config.toml
n_layer = 18
d_model = 320
n_head = 5
n_kv_head = 5
head_dim = 64
d_mlp = 1280
vocab_size = 8192
activation = "xielu"
norm = "rmsnorm"
norm_place = "pre"
norm_eps = 1e-07
positions = "rope"
rope_base = 10000.0
rope_fraction = 1.0
qk_norm = true
attn_scale = 0.125
bias = "none"
tie_embeddings = false
parallel_block = false
extras = ["local attention windows", "gated attention", "normalized values", "capped logits"]
init = "uniform"
init_std_qkv = 0.0281
init_std_o = 0.0
init_std_up = 0.0281
init_std_down = 0.0
optimizer = "adam_atan2"
lr = 0.00119
beta1 = 0.95
beta2 = 0.95
weight_decay = 0.15
lr_head = 0.00663
warmup_steps = 278
schedule = "wsd"
decay_fraction = 0.84
decay_shape = "linear"
final_lr_fraction = 0.1
batch_tokens = [32768, 65536, 98304]
seq_len = 2048
doc_mask = true
train_tokens = 472000000
steps = 7474
dataset = "wikipedia_en"
Each number is 200 + 30 x the weight over its row's rms, rounded and kept within 0 to 999. Layers, rows and columns count from 0. The size before them is the row's rms in percent of the matrix's.

# layer 8 MLP up, 1280x320, rms 0.0971, rows 1057-1078, columns 0-159
093,209,210,246,163,202,200,206,222,182,155,237,168,174,192,166,198,207,147,219,205,243,203,221,217,147,270,184,176,223,246,179,220,183,187,162,173,132,180,184,226,188,227,196,189,247,239,223,183,169,206,199,182,196,204,135,221,247,214,197,212,196,210,146,152,204,171,207,213,215,210,196,178,186,130,146,205,191,189,212,191,181,179,212,210,220,216,186,167,189,219,226,212,158,177,180,230,155,224,196,201,155,204,195,214,240,177,169,171,198,198,203,203,207,165,162,224,187,240,205,202,131,210,210,177,187,178,208,185,149,161,201,191,170,222,170,210,230,190,204,191,224,218,194,142,189,198,175,197,194,186,155,176,237,170,154,168,253,215,216,181
101,204,215,251,199,189,169,200,224,238,170,223,198,215,160,185,185,221,191,265,129,234,207,200,226,244,230,192,140,229,277,235,256,182,159,202,204,203,185,234,249,178,211,239,202,170,253,179,182,185,180,183,216,161,191,187,212,214,234,219,172,176,176,219,234,188,213,222,138,228,227,191,216,176,167,253,162,225,201,170,161,148,151,154,186,206,163,173,220,202,165,201,260,287,216,200,205,226,193,188,235,205,198,218,201,186,162,197,198,217,160,245,175,233,170,186,245,204,157,195,191,234,139,193,208,200,161,161,211,219,201,210,183,171,219,230,214,255,184,196,229,216,216,241,193,182,270,202,239,197,136,199,222,207,189,217,201,255,213,191,171
102,234,231,212,181,184,152,182,218,215,201,171,203,188,178,234,228,219,255,240,226,197,157,204,171,197,220,180,206,201,174,245,209,228,159,211,218,219,203,183,221,167,177,184,273,182,192,225,168,218,201,189,208,212,192,199,172,203,229,201,237,220,193,145,208,207,208,234,183,200,187,168,247,211,179,228,208,151,204,175,173,193,176,133,206,211,157,186,222,197,178,181,174,154,204,213,125,233,220,183,114,241,200,192,227,244,188,189,159,228,204,237,224,253,232,230,240,161,199,176,152,176,154,206,230,216,211,214,227,192,195,242,237,199,174,224,238,198,193,188,168,166,201,229,234,253,196,234,213,228,227,205,175,237,236,177,224,139,208,258,195
099,153,224,197,158,202,181,173,211,201,194,207,215,167,220,228,208,161,185,172,175,206,225,152,160,190,210,156,179,181,172,162,172,169,205,193,238,180,190,214,218,179,198,223,191,232,247,194,198,238,254,169,171,208,225,171,220,254,236,241,195,180,144,231,116,219,186,176,149,260,198,199,137,185,234,199,181,192,239,187,215,219,209,188,187,197,180,167,222,188,190,179,183,182,209,168,158,195,215,184,216,189,256,197,191,252,187,199,149,204,142,201,241,226,198,174,191,164,172,219,217,178,195,208,206,228,220,194,217,154,167,218,200,169,175,199,165,176,195,171,233,151,219,221,211,262,184,232,205,202,181,178,197,181,193,240,181,212,228,168,265
103,269,208,209,201,193,202,189,197,139,233,220,221,187,172,199,226,167,216,204,210,206,264,200,238,203,193,281,158,235,140,174,245,244,176,181,183,171,193,187,215,184,194,205,201,148,194,169,223,224,208,207,222,183,228,194,255,192,186,253,196,200,210,206,219,200,128,212,231,242,255,197,197,192,176,185,151,219,199,209,223,232,217,215,220,183,221,145,191,213,233,237,154,222,188,198,176,199,199,197,155,178,184,207,201,195,197,226,161,178,222,249,199,221,240,180,231,258,220,200,181,167,179,161,196,184,226,223,193,227,222,223,159,203,255,239,180,169,248,147,163,149,225,169,179,223,189,193,210,144,199,169,191,245,199,256,172,169,195,158,232
099,125,229,228,199,186,143,178,183,208,160,207,253,145,192,195,217,236,222,192,186,187,199,207,284,163,237,231,230,233,207,238,251,265,179,204,224,209,156,177,265,173,177,177,172,202,181,177,185,163,228,257,220,226,234,202,188,122,193,240,199,193,193,153,209,235,193,132,230,164,230,166,165,183,246,179,136,207,205,162,226,161,214,158,199,183,185,222,170,177,217,197,224,171,179,170,177,194,213,190,221,154,217,169,226,240,184,197,244,192,202,170,209,200,159,180,237,209,161,225,222,229,229,166,202,233,152,172,196,166,240,193,162,213,220,208,198,208,227,229,206,160,211,205,195,210,200,177,200,134,179,180,220,204,212,137,243,175,195,181,212
104,207,229,241,253,220,167,230,182,226,136,235,233,203,206,213,163,195,171,237,213,224,164,203,212,216,249,169,225,200,196,252,187,272,197,228,208,202,203,278,190,179,159,233,201,214,193,243,163,165,180,217,208,189,235,193,227,201,155,179,239,175,181,153,200,228,168,159,207,168,204,173,245,169,228,222,140,212,182,250,215,196,200,200,211,201,228,207,141,243,227,269,200,173,174,170,222,163,203,133,243,193,165,231,168,222,198,158,173,143,151,192,213,195,205,249,235,203,208,204,252,203,203,220,186,139,205,215,202,185,224,230,214,263,235,220,239,236,230,186,212,187,206,243,255,193,215,224,196,217,182,223,198,144,195,160,209,210,182,191,217
100,198,214,210,195,171,203,173,186,220,193,208,164,243,250,200,214,178,164,153,203,201,190,228,209,215,151,174,235,204,204,183,180,213,162,189,134,186,211,194,214,169,238,167,162,139,211,191,151,187,240,181,204,182,196,227,248,167,207,180,193,190,196,196,185,174,187,173,191,193,236,242,235,215,194,243,245,223,216,203,213,139,188,217,233,221,253,223,211,225,202,195,236,192,196,229,189,225,222,195,157,178,166,199,247,171,204,169,215,226,149,212,170,194,229,191,247,207,231,215,191,201,194,179,176,224,243,202,268,244,185,207,204,237,203,172,218,216,245,184,183,185,205,155,196,135,173,192,164,244,226,214,143,208,246,214,135,190,230,172,195
101,197,229,239,174,204,165,197,176,166,229,167,240,241,231,157,171,240,214,239,219,168,217,173,183,160,239,165,107,241,241,203,232,212,168,160,223,168,185,197,213,180,212,235,158,224,235,252,246,186,138,192,149,190,264,158,168,234,196,225,210,137,220,209,187,220,175,144,190,249,217,146,210,183,210,215,186,192,207,186,190,173,177,199,185,214,226,211,187,286,217,183,245,175,213,206,164,252,181,190,189,151,218,252,206,209,192,225,179,178,158,219,209,186,182,162,214,198,231,179,171,233,219,273,260,243,256,184,197,161,223,154,206,207,171,217,198,230,186,193,214,236,249,229,180,185,196,169,192,202,181,210,180,193,169,208,144,264,213,252,228
097,228,206,237,202,187,196,187,169,216,223,208,177,209,169,209,209,206,250,191,212,164,206,135,205,201,157,184,229,181,161,224,171,199,248,209,174,205,214,182,137,186,204,134,289,183,241,167,218,213,265,258,163,201,174,201,195,275,202,275,204,165,200,237,230,220,200,201,217,224,213,163,147,146,169,174,182,200,195,205,182,155,263,242,190,185,210,208,179,217,184,258,194,189,214,227,272,189,197,230,177,184,242,240,224,274,194,248,207,214,189,171,183,198,200,198,203,212,151,178,249,157,194,192,213,179,203,198,173,145,174,166,201,213,183,205,206,237,221,179,197,191,205,153,213,195,163,252,235,183,218,225,172,165,137,167,208,244,134,195,183
103,210,199,226,260,223,185,192,236,230,218,225,208,174,236,228,195,210,203,166,224,207,183,235,192,153,227,171,219,224,165,198,191,203,169,189,195,196,218,202,141,173,165,158,170,192,221,198,185,217,150,252,172,170,248,191,185,173,199,237,234,131,208,140,165,199,181,217,220,222,181,182,264,196,191,204,140,242,225,238,203,189,177,169,251,198,163,202,206,190,189,185,199,180,203,233,163,176,241,198,235,183,282,174,225,227,186,185,218,243,238,220,185,231,195,179,196,190,219,181,203,167,219,215,220,203,227,155,151,198,222,178,238,208,163,199,235,227,165,168,186,220,177,215,199,181,254,185,229,221,169,207,251,151,162,202,162,174,175,259,257
098,210,211,216,232,193,174,191,208,186,171,171,206,216,175,220,196,248,143,157,231,202,166,142,180,245,230,168,176,181,193,258,243,173,224,222,208,210,236,179,204,191,147,252,208,230,174,203,238,205,177,227,206,166,146,182,164,233,233,221,232,243,218,228,218,196,166,200,157,188,237,215,156,152,224,237,190,216,163,219,250,193,160,203,168,266,228,167,186,218,223,218,191,215,146,129,193,168,193,201,270,188,193,185,202,230,167,146,139,194,192,235,168,152,218,258,195,177,221,226,166,184,230,168,176,218,204,256,177,200,232,187,248,228,233,221,163,219,156,193,173,191,249,117,165,235,210,225,192,148,104,203,200,196,193,142,183,244,261,211,194
101,195,214,242,223,201,208,190,199,220,190,196,204,162,153,221,182,274,183,204,284,253,256,206,175,198,222,239,205,217,185,179,194,205,210,232,163,165,199,186,213,195,174,230,204,160,160,195,208,214,186,191,187,197,199,195,194,207,188,237,252,192,194,257,200,186,181,216,211,221,205,173,203,245,176,159,245,205,179,166,222,156,214,177,179,252,232,235,213,226,182,182,254,175,193,170,231,202,194,201,221,228,140,219,240,217,187,201,208,176,213,221,251,230,174,255,254,219,252,129,186,173,194,214,174,165,244,200,186,216,228,199,177,181,257,204,164,167,160,206,192,177,237,155,210,206,194,191,178,211,189,190,195,191,161,191,210,195,250,215,161
100,207,243,242,187,144,178,194,188,211,228,191,207,173,287,194,151,187,185,282,197,187,222,173,189,186,175,156,169,273,151,210,145,210,211,193,202,158,196,197,185,175,218,252,141,196,195,192,214,189,222,198,167,135,206,180,215,250,190,196,178,194,252,207,149,119,209,232,185,220,212,202,240,230,144,170,213,169,190,182,173,191,184,225,216,200,191,176,192,179,200,165,155,117,217,177,176,198,243,239,211,186,215,199,147,211,184,180,154,225,229,145,179,175,188,283,222,186,173,219,193,172,164,160,154,204,186,217,203,183,192,174,227,204,210,239,174,182,226,190,187,270,192,232,276,171,200,133,192,214,195,188,221,181,201,151,195,187,184,210,204
103,197,205,188,162,188,170,172,220,192,188,210,229,103,138,164,215,217,192,186,187,223,226,184,167,189,161,208,269,166,196,237,194,195,210,174,162,175,177,211,242,185,222,159,182,165,186,244,198,135,197,209,184,221,171,207,225,219,206,185,193,179,226,200,188,167,157,216,197,170,193,181,258,181,225,173,179,187,207,195,175,251,165,157,275,194,186,171,177,206,206,244,209,197,172,189,184,193,204,228,214,175,170,149,228,246,194,205,194,234,233,186,224,256,163,182,192,215,234,166,193,197,249,246,173,216,203,200,190,191,145,166,131,145,247,181,151,168,187,220,170,171,177,178,181,203,149,238,223,250,221,211,175,131,234,206,156,146,205,220,226
095,251,201,194,197,204,192,153,209,193,161,169,195,231,225,194,221,214,188,247,185,195,198,188,212,188,199,253,123,219,155,213,213,204,225,203,185,186,176,247,160,166,230,230,152,186,231,249,220,220,201,226,253,215,202,165,197,225,240,200,178,241,252,177,200,201,153,164,197,203,258,173,194,174,171,194,183,223,177,187,252,191,185,175,161,202,126,216,179,166,196,249,208,240,185,184,228,212,215,203,180,209,224,181,160,192,176,185,159,169,258,247,143,190,234,204,217,178,140,227,212,233,212,172,210,238,264,207,198,218,234,161,181,221,223,212,215,167,180,191,188,169,228,201,240,225,200,101,246,194,187,208,193,146,257,215,234,236,231,224,190
102,214,185,225,205,185,183,184,157,145,224,186,175,194,237,197,216,216,150,197,183,177,233,171,162,152,238,265,201,196,234,208,180,210,216,167,184,162,128,190,230,184,214,201,196,220,160,165,184,202,228,180,157,209,179,185,249,176,243,198,215,190,177,172,194,242,167,146,232,203,198,197,202,225,204,250,125,193,191,193,245,188,221,222,207,248,222,165,211,238,245,228,160,217,211,185,269,173,184,211,206,140,241,266,245,242,180,209,209,159,186,218,176,229,192,231,235,208,222,215,190,154,188,155,167,163,195,253,225,195,196,250,245,208,234,220,179,200,170,184,180,220,223,246,193,193,193,233,222,193,144,186,154,193,194,168,189,208,236,210,198
103,181,231,186,146,194,219,178,153,221,223,251,245,189,131,224,169,210,165,215,233,215,161,190,217,178,159,158,166,146,183,169,223,197,204,142,279,179,226,214,193,175,190,179,230,225,248,218,208,128,176,225,201,207,191,220,192,241,184,158,156,201,178,189,225,263,148,231,203,160,226,234,174,242,182,195,188,161,229,191,177,139,149,239,211,159,188,141,171,184,213,174,228,188,171,221,228,267,190,156,250,191,171,152,225,199,190,130,208,218,232,243,211,214,179,140,193,190,193,192,176,228,194,275,229,196,185,199,188,184,176,267,200,183,194,191,200,192,210,203,255,183,225,226,220,227,226,198,236,244,210,160,165,218,190,145,256,209,225,235,213
103,196,209,214,195,185,176,135,221,185,212,197,206,165,199,200,145,208,180,240,210,238,214,226,174,132,240,191,164,204,246,226,192,186,217,210,198,176,182,228,246,191,204,240,226,230,210,219,172,133,152,180,202,192,193,193,207,183,204,247,272,177,246,216,237,195,178,177,220,221,268,234,192,174,227,174,183,143,187,228,245,159,218,135,234,236,203,191,206,240,200,188,212,213,212,240,193,193,205,227,266,155,228,208,219,269,202,170,146,207,201,158,150,195,242,194,252,155,197,236,168,206,182,207,197,159,218,206,205,194,154,144,236,176,192,190,177,236,175,254,266,233,202,194,209,259,197,191,204,112,202,214,183,178,210,196,172,214,209,222,227
099,219,198,214,234,228,153,176,237,233,198,209,143,284,242,199,250,187,189,214,201,216,199,188,184,199,230,170,162,201,175,227,252,205,162,199,211,146,143,227,178,188,228,191,178,155,221,207,204,205,217,236,158,187,201,209,232,218,248,207,178,202,206,217,178,155,175,202,165,173,258,217,139,197,200,197,127,210,203,182,155,200,150,221,224,192,176,178,184,200,170,183,256,205,184,163,229,215,208,275,204,246,201,165,161,210,165,236,214,173,218,214,248,227,187,220,264,182,192,188,240,236,167,216,241,203,154,181,163,174,232,255,207,206,131,179,155,169,104,202,142,182,217,154,192,243,206,190,221,248,196,235,235,176,158,163,199,180,177,224,170
092,252,209,223,146,176,195,207,220,170,233,183,148,190,158,225,179,203,206,250,226,145,220,213,259,208,213,238,166,193,213,213,233,239,124,211,230,138,212,209,151,171,185,189,194,227,148,180,236,161,246,179,220,195,191,170,148,197,221,147,205,208,227,201,235,174,215,224,167,207,228,196,202,203,245,267,147,211,203,197,174,224,189,182,239,183,177,175,185,191,163,196,181,154,194,181,164,214,205,241,135,189,182,198,214,169,189,250,206,209,251,182,179,196,263,267,186,140,172,200,204,187,173,197,214,254,135,212,177,177,197,246,230,198,208,210,197,212,190,196,241,225,141,218,215,256,162,152,248,189,193,233,232,233,232,203,214,223,148,166,197
099,186,204,197,231,186,159,147,200,174,234,161,243,197,161,152,172,242,138,194,210,202,175,164,221,215,182,220,205,152,169,213,223,199,247,168,190,204,176,174,220,184,214,251,209,180,202,260,176,205,223,216,228,200,166,183,226,214,181,202,158,215,232,197,207,260,178,175,192,206,181,203,191,249,253,203,188,168,198,210,138,198,220,176,184,238,198,226,188,153,185,202,211,201,205,205,186,213,201,184,212,185,207,244,191,213,174,197,254,132,175,234,230,168,194,181,164,207,136,203,202,235,148,196,177,177,161,184,262,200,190,246,205,170,154,219,174,208,217,204,219,201,212,211,192,194,138,153,239,148,156,178,191,191,204,146,265,244,210,142,190
# layer 8 MLP down (transposed), 1280x320, rms 0.0922, rows 1057-1078, columns 0-159
094,191,193,156,222,179,167,184,128,187,246,193,262,169,206,210,214,171,242,222,160,221,176,214,253,154,189,194,223,248,232,248,170,202,163,212,230,191,166,225,286,233,261,204,168,192,177,277,246,215,184,203,165,213,177,218,244,170,221,248,147,154,203,247,213,185,249,217,200,226,167,233,212,241,227,201,218,231,199,213,193,236,159,151,181,189,198,165,287,252,228,167,173,239,176,138,194,211,175,155,214,132,166,198,154,203,210,283,195,209,204,202,114,227,211,179,222,213,215,169,147,210,187,216,151,221,204,145,176,237,182,193,135,204,178,163,205,159,164,140,240,192,236,218,180,172,236,217,229,165,175,251,214,236,233,196,198,204,166,226,201
101,239,173,153,165,204,183,201,182,161,211,217,228,194,222,151,214,208,189,198,226,211,228,239,207,220,253,182,234,173,218,209,226,187,159,213,205,199,207,219,231,165,249,219,111,159,188,155,213,209,206,209,174,178,182,157,180,174,262,235,189,197,189,209,216,190,245,216,180,183,223,252,137,218,210,178,200,162,179,201,175,177,247,213,194,222,154,228,324,249,188,180,179,209,231,181,178,203,196,213,209,181,221,184,169,208,206,170,185,208,168,131,207,202,232,219,155,208,190,206,225,197,276,255,248,249,240,205,210,201,205,199,141,168,187,225,170,213,190,232,249,213,241,206,218,234,220,265,164,216,203,204,220,213,228,172,164,191,215,163,178
101,189,259,212,168,200,165,208,250,210,208,196,201,226,224,194,150,246,224,229,208,189,200,195,282,169,173,204,237,202,217,181,230,174,221,135,207,196,189,233,186,251,177,255,199,217,156,189,240,181,206,221,234,191,216,224,269,209,200,168,180,199,195,204,179,256,254,238,209,230,199,158,261,142,193,196,168,156,230,201,190,224,183,211,206,196,216,186,242,203,276,151,239,203,213,222,183,269,202,124,166,188,228,225,230,136,218,154,225,243,183,215,148,194,199,228,217,207,225,176,143,197,186,151,199,169,286,225,205,191,219,271,190,219,189,206,190,155,159,142,160,192,175,172,222,215,250,223,211,196,194,181,167,217,227,254,169,180,166,239,198
094,208,197,196,228,165,207,206,181,194,171,203,183,211,166,237,237,259,213,211,223,179,101,230,199,184,195,248,216,189,183,201,166,268,163,189,159,259,167,167,182,256,185,200,171,208,179,191,200,216,178,205,219,208,189,217,246,213,204,182,217,169,194,180,221,221,204,240,215,187,254,249,181,221,225,197,179,243,190,229,191,195,247,207,183,244,178,205,182,255,219,161,143,211,223,198,239,226,190,205,153,245,150,186,223,136,202,157,176,273,236,205,178,176,133,223,228,207,211,114,220,232,237,212,209,218,225,176,189,191,212,192,220,208,163,211,197,253,149,225,244,182,199,202,208,178,187,183,171,141,251,205,165,217,142,189,186,210,198,194,185
105,155,173,215,209,177,210,193,209,216,148,202,193,224,241,203,154,187,182,278,193,235,180,247,187,150,193,163,185,219,226,260,247,165,206,197,208,224,214,240,207,209,173,164,211,236,212,208,224,194,244,172,249,190,210,200,151,227,179,196,147,186,232,184,204,222,189,205,208,237,181,181,199,189,261,233,198,163,192,189,176,216,182,233,216,123,194,229,206,267,247,189,239,167,175,171,226,202,174,178,156,241,190,217,156,188,180,160,219,198,153,217,217,158,141,220,186,206,180,165,193,229,199,205,214,177,180,155,206,189,208,216,180,195,207,164,195,274,127,223,241,179,215,227,194,216,235,204,182,247,184,146,240,193,183,166,216,187,214,181,198
098,231,200,249,198,208,234,193,178,171,214,189,177,225,188,211,232,160,209,213,189,228,171,245,259,183,211,209,229,236,221,244,180,232,206,221,175,249,192,226,198,250,274,245,214,207,213,209,232,239,158,279,209,178,176,150,215,194,191,187,195,211,190,196,178,187,201,188,256,183,208,271,200,201,231,210,215,225,240,170,166,182,163,217,175,211,230,222,233,188,142,248,200,218,208,188,161,178,181,202,168,184,193,168,235,271,156,171,216,192,223,230,218,185,188,209,187,172,187,187,231,253,223,180,169,189,208,182,202,150,246,206,212,173,158,280,134,208,201,160,224,211,149,168,185,163,221,143,237,184,240,258,228,214,176,214,183,145,219,185,251
109,168,190,193,305,222,204,206,199,245,162,206,167,267,170,191,192,181,173,217,227,224,166,250,250,220,244,173,186,210,182,172,246,200,163,247,185,217,224,231,211,247,169,210,200,149,206,224,245,212,175,237,218,201,200,201,208,197,180,202,205,207,189,159,161,218,177,208,226,146,204,165,166,157,218,201,227,201,238,211,244,235,235,242,201,218,218,234,215,228,215,195,187,162,220,211,193,165,222,251,253,225,230,199,184,229,181,199,201,152,210,211,216,197,183,256,150,215,194,206,177,198,158,230,140,191,146,228,213,238,220,166,225,186,133,192,191,229,216,234,186,182,172,207,177,215,232,197,249,249,154,188,147,189,207,185,228,223,219,147,184
102,225,180,181,184,223,186,189,200,227,196,202,225,156,189,189,159,188,251,193,145,229,209,205,200,175,225,208,138,228,191,213,231,164,213,228,181,210,213,178,197,237,222,144,179,177,190,211,191,184,186,189,225,203,171,177,233,186,218,147,191,180,201,199,148,151,212,259,219,139,143,219,272,183,170,219,193,212,179,212,200,176,256,188,207,166,232,222,207,213,198,195,217,179,218,146,220,207,169,188,134,211,231,217,266,211,165,201,194,243,193,175,170,194,226,177,177,256,233,186,183,220,179,225,135,202,197,215,214,176,242,228,226,210,205,182,210,195,207,175,156,191,227,151,218,185,191,211,207,235,176,216,202,179,197,204,157,227,214,123,200
101,196,201,190,252,216,238,182,233,165,183,264,226,232,180,164,186,209,166,201,160,198,191,176,235,199,226,180,205,240,170,202,207,159,190,209,149,162,197,172,161,243,204,190,166,222,178,198,167,176,194,152,138,231,214,182,223,221,209,190,208,239,178,167,209,207,182,259,192,208,147,228,212,239,213,166,239,249,256,265,166,188,205,138,170,173,203,207,228,190,192,170,223,194,122,206,173,112,242,228,217,198,168,181,224,232,238,203,171,208,211,168,245,205,185,166,189,173,166,204,170,192,199,189,180,217,183,181,243,209,187,232,194,210,254,219,211,165,184,264,224,202,141,201,193,161,210,247,233,272,241,204,168,223,166,194,190,229,208,153,202
095,197,222,223,256,171,247,171,233,182,149,185,274,192,199,218,189,195,144,196,169,210,123,160,167,197,207,211,277,176,181,230,250,180,152,200,249,223,157,247,209,238,197,169,180,178,202,214,250,193,152,187,193,225,168,194,186,194,228,143,89,166,193,254,161,166,199,231,252,248,218,202,242,229,174,236,222,174,223,196,170,220,209,161,216,177,163,206,180,205,181,186,203,197,215,210,214,190,231,179,205,236,177,197,267,177,231,175,150,209,238,140,145,211,239,186,234,231,161,151,216,177,185,145,215,238,212,178,236,176,213,219,211,181,163,211,199,178,198,183,237,197,194,174,161,201,177,180,164,139,224,198,237,171,201,237,182,181,198,204,220
104,225,191,206,226,200,177,213,222,234,190,207,189,195,238,208,231,171,237,151,204,175,236,201,187,250,156,220,207,200,191,190,248,175,171,148,256,163,213,286,178,267,228,161,188,189,236,164,147,178,207,190,170,189,163,244,165,205,174,188,205,255,199,165,201,166,167,182,175,245,212,170,164,205,258,259,203,243,172,165,220,247,212,225,160,226,172,203,225,235,209,221,190,151,191,181,167,150,199,190,212,212,183,236,212,220,217,233,236,211,232,207,172,165,193,160,223,204,230,221,214,219,200,203,156,206,125,138,206,139,234,176,247,167,168,205,166,197,202,194,151,216,261,171,209,228,203,198,190,186,212,187,214,161,195,208,198,227,199,191,250
099,254,198,209,148,210,192,244,180,182,233,211,237,201,224,216,190,200,215,249,216,206,212,252,196,187,236,200,210,200,215,157,178,156,166,190,217,256,198,215,178,339,180,210,187,231,254,162,223,230,206,209,152,214,203,175,200,183,140,226,215,188,192,213,200,176,230,205,193,269,179,226,203,214,182,186,238,193,218,192,184,207,165,168,194,193,224,251,222,220,239,241,169,200,229,138,242,231,207,212,162,215,220,228,164,239,162,186,182,185,184,207,246,196,204,163,243,197,224,235,170,199,225,184,210,213,209,224,240,207,236,201,174,217,233,153,180,133,149,244,188,202,199,209,239,242,174,194,240,179,241,223,172,249,238,188,196,186,236,192,228
100,213,200,185,207,217,157,199,224,168,209,195,213,206,188,212,202,238,237,169,202,208,240,190,213,152,280,226,202,128,146,255,170,173,186,192,175,269,220,244,192,256,203,179,225,210,225,204,215,208,191,207,211,224,233,195,165,183,233,209,208,150,111,208,175,166,217,215,184,221,201,205,222,226,205,203,182,191,227,170,196,192,189,235,269,202,237,188,174,189,132,263,195,190,226,170,227,205,230,183,162,241,167,226,189,160,186,218,151,198,184,230,158,173,220,187,230,163,196,177,178,241,197,228,217,204,181,151,169,188,248,172,239,205,226,203,160,211,212,249,242,150,226,193,237,159,199,130,202,183,201,200,270,206,177,113,224,158,194,190,201
109,212,215,180,167,200,203,198,186,190,167,169,216,234,191,244,217,214,208,207,207,208,178,212,203,241,206,176,198,169,164,198,185,214,198,219,223,234,181,190,241,215,215,148,209,191,203,175,173,217,204,203,170,140,212,247,171,196,194,192,257,191,159,230,223,197,214,190,201,231,154,196,177,153,204,206,227,220,182,245,220,197,197,183,217,220,204,193,162,203,145,217,274,210,185,250,184,135,191,144,222,172,134,171,204,221,194,236,203,243,199,163,269,208,210,245,149,173,205,210,222,157,205,209,196,198,254,203,236,178,263,170,246,184,200,210,163,144,188,178,204,185,234,208,233,174,210,191,195,146,181,162,195,243,208,217,188,231,219,231,292
103,216,178,256,243,228,217,182,164,187,140,233,183,258,262,215,198,202,234,226,190,229,258,212,195,190,252,222,171,218,226,143,210,177,161,199,175,213,172,171,179,237,185,158,208,213,208,222,218,182,178,203,170,168,206,179,214,200,206,225,168,205,181,255,171,198,142,186,171,232,201,161,222,176,203,199,174,244,185,232,223,227,192,214,200,149,182,178,237,251,232,134,158,194,183,190,213,230,195,213,183,207,216,254,196,169,198,238,171,241,176,176,215,154,190,215,171,170,234,193,248,184,197,192,222,131,206,223,220,167,217,170,243,142,163,207,193,251,207,230,178,212,199,227,153,183,229,204,220,239,177,181,186,171,208,171,172,198,174,193,206
097,201,216,201,179,164,180,186,202,221,199,228,262,194,176,189,177,231,172,181,254,223,198,222,207,156,138,186,239,206,176,226,189,247,248,232,163,191,216,151,221,196,166,189,179,247,215,227,198,235,174,175,252,210,196,222,162,175,169,169,184,229,221,235,179,222,211,162,212,190,195,164,231,231,192,204,224,141,186,188,226,171,215,199,174,172,170,165,269,170,203,205,254,221,219,183,178,120,219,229,241,212,170,205,159,190,196,175,238,199,196,232,157,212,141,192,259,197,185,267,239,194,223,195,201,219,162,173,223,244,214,184,244,167,182,154,159,241,168,163,244,194,174,208,231,213,220,177,182,178,200,230,204,226,222,204,234,130,210,205,190
103,221,216,187,243,175,165,232,206,230,215,185,212,149,198,173,184,164,225,211,198,163,204,172,189,153,238,206,189,209,224,190,249,202,226,236,247,204,180,216,282,200,221,215,168,206,202,199,217,183,211,162,202,245,119,189,225,149,219,210,118,194,184,227,207,219,163,236,213,211,155,191,181,189,207,192,270,168,193,176,213,214,173,192,158,186,229,233,230,191,239,217,188,153,170,215,160,208,186,172,215,175,168,192,224,172,207,179,162,219,218,168,194,258,196,180,194,103,252,127,176,240,224,200,191,223,179,208,256,201,142,186,226,206,205,163,206,199,156,224,206,131,217,206,191,192,191,185,183,177,181,236,188,180,236,200,194,229,190,189,215
097,193,228,220,192,187,223,222,243,218,210,221,193,214,206,164,190,229,207,199,235,195,200,162,161,234,177,205,219,223,161,187,165,220,206,202,195,186,207,198,191,292,187,192,211,203,236,171,191,177,187,182,211,212,193,169,189,216,211,188,215,212,244,199,206,193,237,220,214,198,186,198,168,229,213,196,251,174,252,222,203,198,157,183,211,187,193,194,234,299,183,188,149,202,195,199,177,187,242,247,240,223,215,191,215,218,220,189,154,175,170,235,172,183,205,236,197,213,177,131,133,175,191,204,204,196,217,233,210,199,195,187,184,197,177,146,255,275,239,189,161,219,205,207,241,157,200,164,249,212,215,172,254,214,147,144,184,141,216,258,243
098,215,183,196,135,251,215,254,200,184,219,245,221,176,209,227,249,219,219,193,189,185,217,230,271,186,182,194,156,207,205,166,185,206,135,167,247,241,186,227,165,317,155,201,231,140,189,205,243,189,202,209,238,208,233,183,174,217,224,212,128,194,204,241,241,190,166,213,202,189,167,192,244,171,139,182,179,161,227,230,177,257,196,231,208,183,197,195,211,248,221,213,215,237,224,163,151,217,207,179,172,213,143,177,192,206,186,218,217,234,170,194,232,213,252,154,202,208,222,161,225,192,192,230,167,202,257,155,171,184,198,195,143,238,205,207,212,201,197,211,140,233,173,161,197,232,267,204,223,229,203,225,191,187,164,193,188,218,188,182,167
100,229,200,185,192,168,199,202,194,189,214,175,250,196,202,210,238,180,215,182,237,189,214,238,229,211,181,210,196,189,195,206,186,181,140,213,193,186,254,223,210,318,196,233,207,184,247,185,189,242,177,204,208,181,184,122,168,175,200,213,218,189,191,175,189,151,236,191,211,205,196,218,169,206,178,138,222,158,165,213,193,232,181,156,179,150,123,169,232,194,171,223,209,168,200,186,217,136,192,193,240,196,194,196,245,224,182,225,196,206,262,185,185,224,169,166,192,193,173,211,170,257,185,170,234,225,131,194,187,180,189,198,174,207,156,215,174,175,212,147,241,194,214,192,199,215,217,238,187,239,205,214,203,228,162,185,248,177,116,177,148
095,175,190,177,150,220,110,175,178,228,197,266,251,224,227,197,220,245,219,197,207,194,226,145,165,178,142,208,180,182,209,183,163,194,244,195,214,250,191,220,193,313,156,173,190,186,229,256,195,212,180,211,221,230,208,212,224,203,203,160,252,194,238,209,207,215,191,193,210,212,180,200,242,213,195,232,160,197,221,130,185,194,166,253,185,235,240,215,237,197,176,208,228,190,217,230,194,228,187,189,218,208,244,227,208,202,200,183,271,230,182,170,214,211,214,232,166,228,144,203,246,220,192,223,182,234,187,255,192,212,165,165,211,198,167,158,195,198,174,143,174,207,219,181,214,198,225,184,185,182,200,211,198,216,179,225,228,214,210,222,234
097,232,188,190,142,217,183,217,211,202,154,244,157,167,241,206,198,179,215,143,221,196,201,240,274,222,195,184,178,203,186,173,215,212,186,138,177,239,185,202,179,355,198,171,195,222,198,198,171,241,171,132,168,192,240,201,208,180,201,208,233,240,205,246,236,222,222,261,135,191,212,178,215,142,215,207,223,222,219,212,186,208,222,212,188,174,252,210,190,174,250,205,189,193,204,195,195,216,223,188,189,195,200,139,226,206,215,200,166,228,168,182,216,248,226,190,229,123,219,215,212,227,185,208,168,270,157,216,227,203,199,223,235,217,178,233,249,175,173,159,175,239,207,152,257,154,197,168,194,219,228,201,202,219,212,170,170,188,168,184,147